Weights of a small transformer language model: MLP 192 SwiGLU, untied embeddings.
Each number is 500 + 25 x the weight over its row's rms, rounded and kept within 0 to 999. Layers, rows and columns count from 0. Numbers have three digits each. The size before them is the row's rms in percent of the matrix's.

# layer 7 MLP down, 64x192, rms 0.131, rows 0-63, columns 0-31
095:451480464546499486488535476516480507479525514498516483510494490503467534486513481538524524504488
086:504510464506511547502508493540521545484481495499520495520490488465531500516507513513501501508546
093:466495531513530507503518517490525497491478489511511518476481528497448528520534460516452498519473
099:542502532465496498496538489485519509510516509500500525463514499485473525450513505491502496461477
082:571461495521505496538517486489486496472502503467425510522519488494473472536546498496501466510459
091:556458505497492504462487477487476500481481498489495503513533474475517465488549492484488510473519
093:514471511498541523506492497514506508479527519470515504480512478536502501555510520501510531470493
086:492495519485538475505453485471525496521479517518516498504517517498510495489481499542518521487530
091:488494529468471532499520470449498507465477500495488447508544503518451528491526526524475526561503
130:501501477476485476488451504481495472516550498470521534501472491500465494568505499508497513498465
090:477527487495499453482503484537522521527511504539512512505469481483495513533499494465480530458480
109:497543517464514501495488501506493556504518512504519519497496495507514541424508489488522509521507
089:498472521456487525519495519530477499494486513562503475479457490497490504477486519525464537482565
095:539490502485462466510503489515460489475515515514483485537495503472492503503459508500542522538510
102:486503476508521473505475499542474507528445441494515498498516483480535477488434495525497547482522
110:515512501520507498465496504494493473533476447494501507521504548503519492498479529480533500502501
080:487499502484488467444509537505479518483533475520465504503508523494479529497490478477539460453455
093:510486505531475445529519487473530494511491503478547522430503526479480485487497534497541483463497
093:484453494510537496511460489537512499514491512537491548529519522519496492517500467482469538494511
093:476483505529486467516502507537503529544460498513467522501484476501531494481480482472479530523486
092:517472506481511483506457476489473498496498502528463524498508521450479476466494500538518495486540
081:523530506507477498469542506521479510451484528517497489450498513448502526487518512479463557532544
093:517500488512499495513440540510487474468518525516500498535486518518524483488508537547471520483509
129:498506478519473525467565533519482506473534498498533503524509493487478483546528520502499483490570
107:553510485497481486507522512532459484465494503474468492541500495507472526500518542488520514513486
099:520499492504525461497493465498475504491484502532509499468482538470495470508579540489498522529480
106:454485500493511487482518508531477516529538472475514473464474471486507537530461523486550477463458
082:502529563550490495502525520479511490537522458519508512486522512504495457501460479513491477495458
132:494529491540485473493451529485473499518498492469507458527478484510547509518495477496503510485467
107:508535520493532490534495450496558508521466509480509513523495505480509573483497508463467517457524
094:525493507510471450559535509482486492496529442548500471475505518534482513530475491472506524518500
100:482550506498491507492487495531494525476462517470510550464530488439485501523427490479510475481516
100:471544451510561502501494526517540531508473523535460529484445496469548522499499512497496510537479
095:505511478505508511462453471488523496499504531475491537515517490510508520489477512479476459556460
096:532488507481484494520523488484498534487499481493512468573525522501531513472525523521543502495530
147:470472496521470511492527450469494484509486475504543481471544528491495492480526467529521478475561
092:489491500518483490523458506503506479501524525507536513452495503497510540414474500552511504498499
096:517526474487479509495465481509524478513535445467471488522498462499518484490464485537505514538498
094:506494512497491473505494473485503488493515464538479509557512496500473501501518472521488480568495
112:510499515500492505497523560508498508492470475479491517494455506505499529510465524563518462519484
098:483473541507467506507515484513468477475471478541529486467531463480519488516528470499517502498484
102:453491558526533502467492498516524508496464499501522507504465528552496503474462468512527530502492
119:512533532486475540478477497460508524472455510466544557503502503459527516505447499493528477515515
099:488552528505517491460470497534543494545547512516513487479483536507495527527492507450521467445519
089:541547471540499488520504488526516482495501506524469478490491493499499470475471492444520513548554
102:508491481483474474507491482487486485495508495493546523485522458492443502493498527518485446513550
094:474528481561480504461544460512511489494472521544528485496456518482481518485482469492499503498501
100:531486470506492502470459486485467452530482496458489477493520529507508431519507504503509487546533
095:528536487525522482518510478480503487514510510472538484476472499513512504494507515483500501534483
106:490476470508466446498457469516484506464503474495496519544516472478460509412475486521494490483497
094:487506511500509487470472482483524499524525475536512478532470530491537502487511483483543528451538
102:506473489502488485482529491496459493539514482510495463478504490480484524492444536495516495547443
091:463497531476501472472510455486502491508484454473469459474509555509471517544516514472491492468539
101:504499473495474504490513501503491477485497514523508449527491565540504472475532501510492458525526
090:514455476510518509511510498491489473464473526519475496514451483463494465495524521518442502539507
090:512526560505487464494480505521508496507445508519465516547533520459522557553477500538489526480494
095:470492477490508526533501510508525528523526518499464496446437527521488508520430517524440513501465
091:472500523501495510506483512532497518483494495508464499522494462522463500479477486499483523517527
094:513538473488484509511482505515491472494476542488511495488514475560505486504491506481553526492566
110:531512480493458535510516526496478506495498526509535444524486500509499450498504463470475536491513
087:485500486531489519501489510502479504508503530512509503545538530525476479541468510481499529516475
092:502531493535483514452542493476505497501544490497469476503444498493481523435468445496468507506479
105:458486524456475498501532479513484448485495475502518462520448496482528545517506474530516488495486
145:499496494491456501512478490504491489420521461513518493485442512549475477516510523556499509506476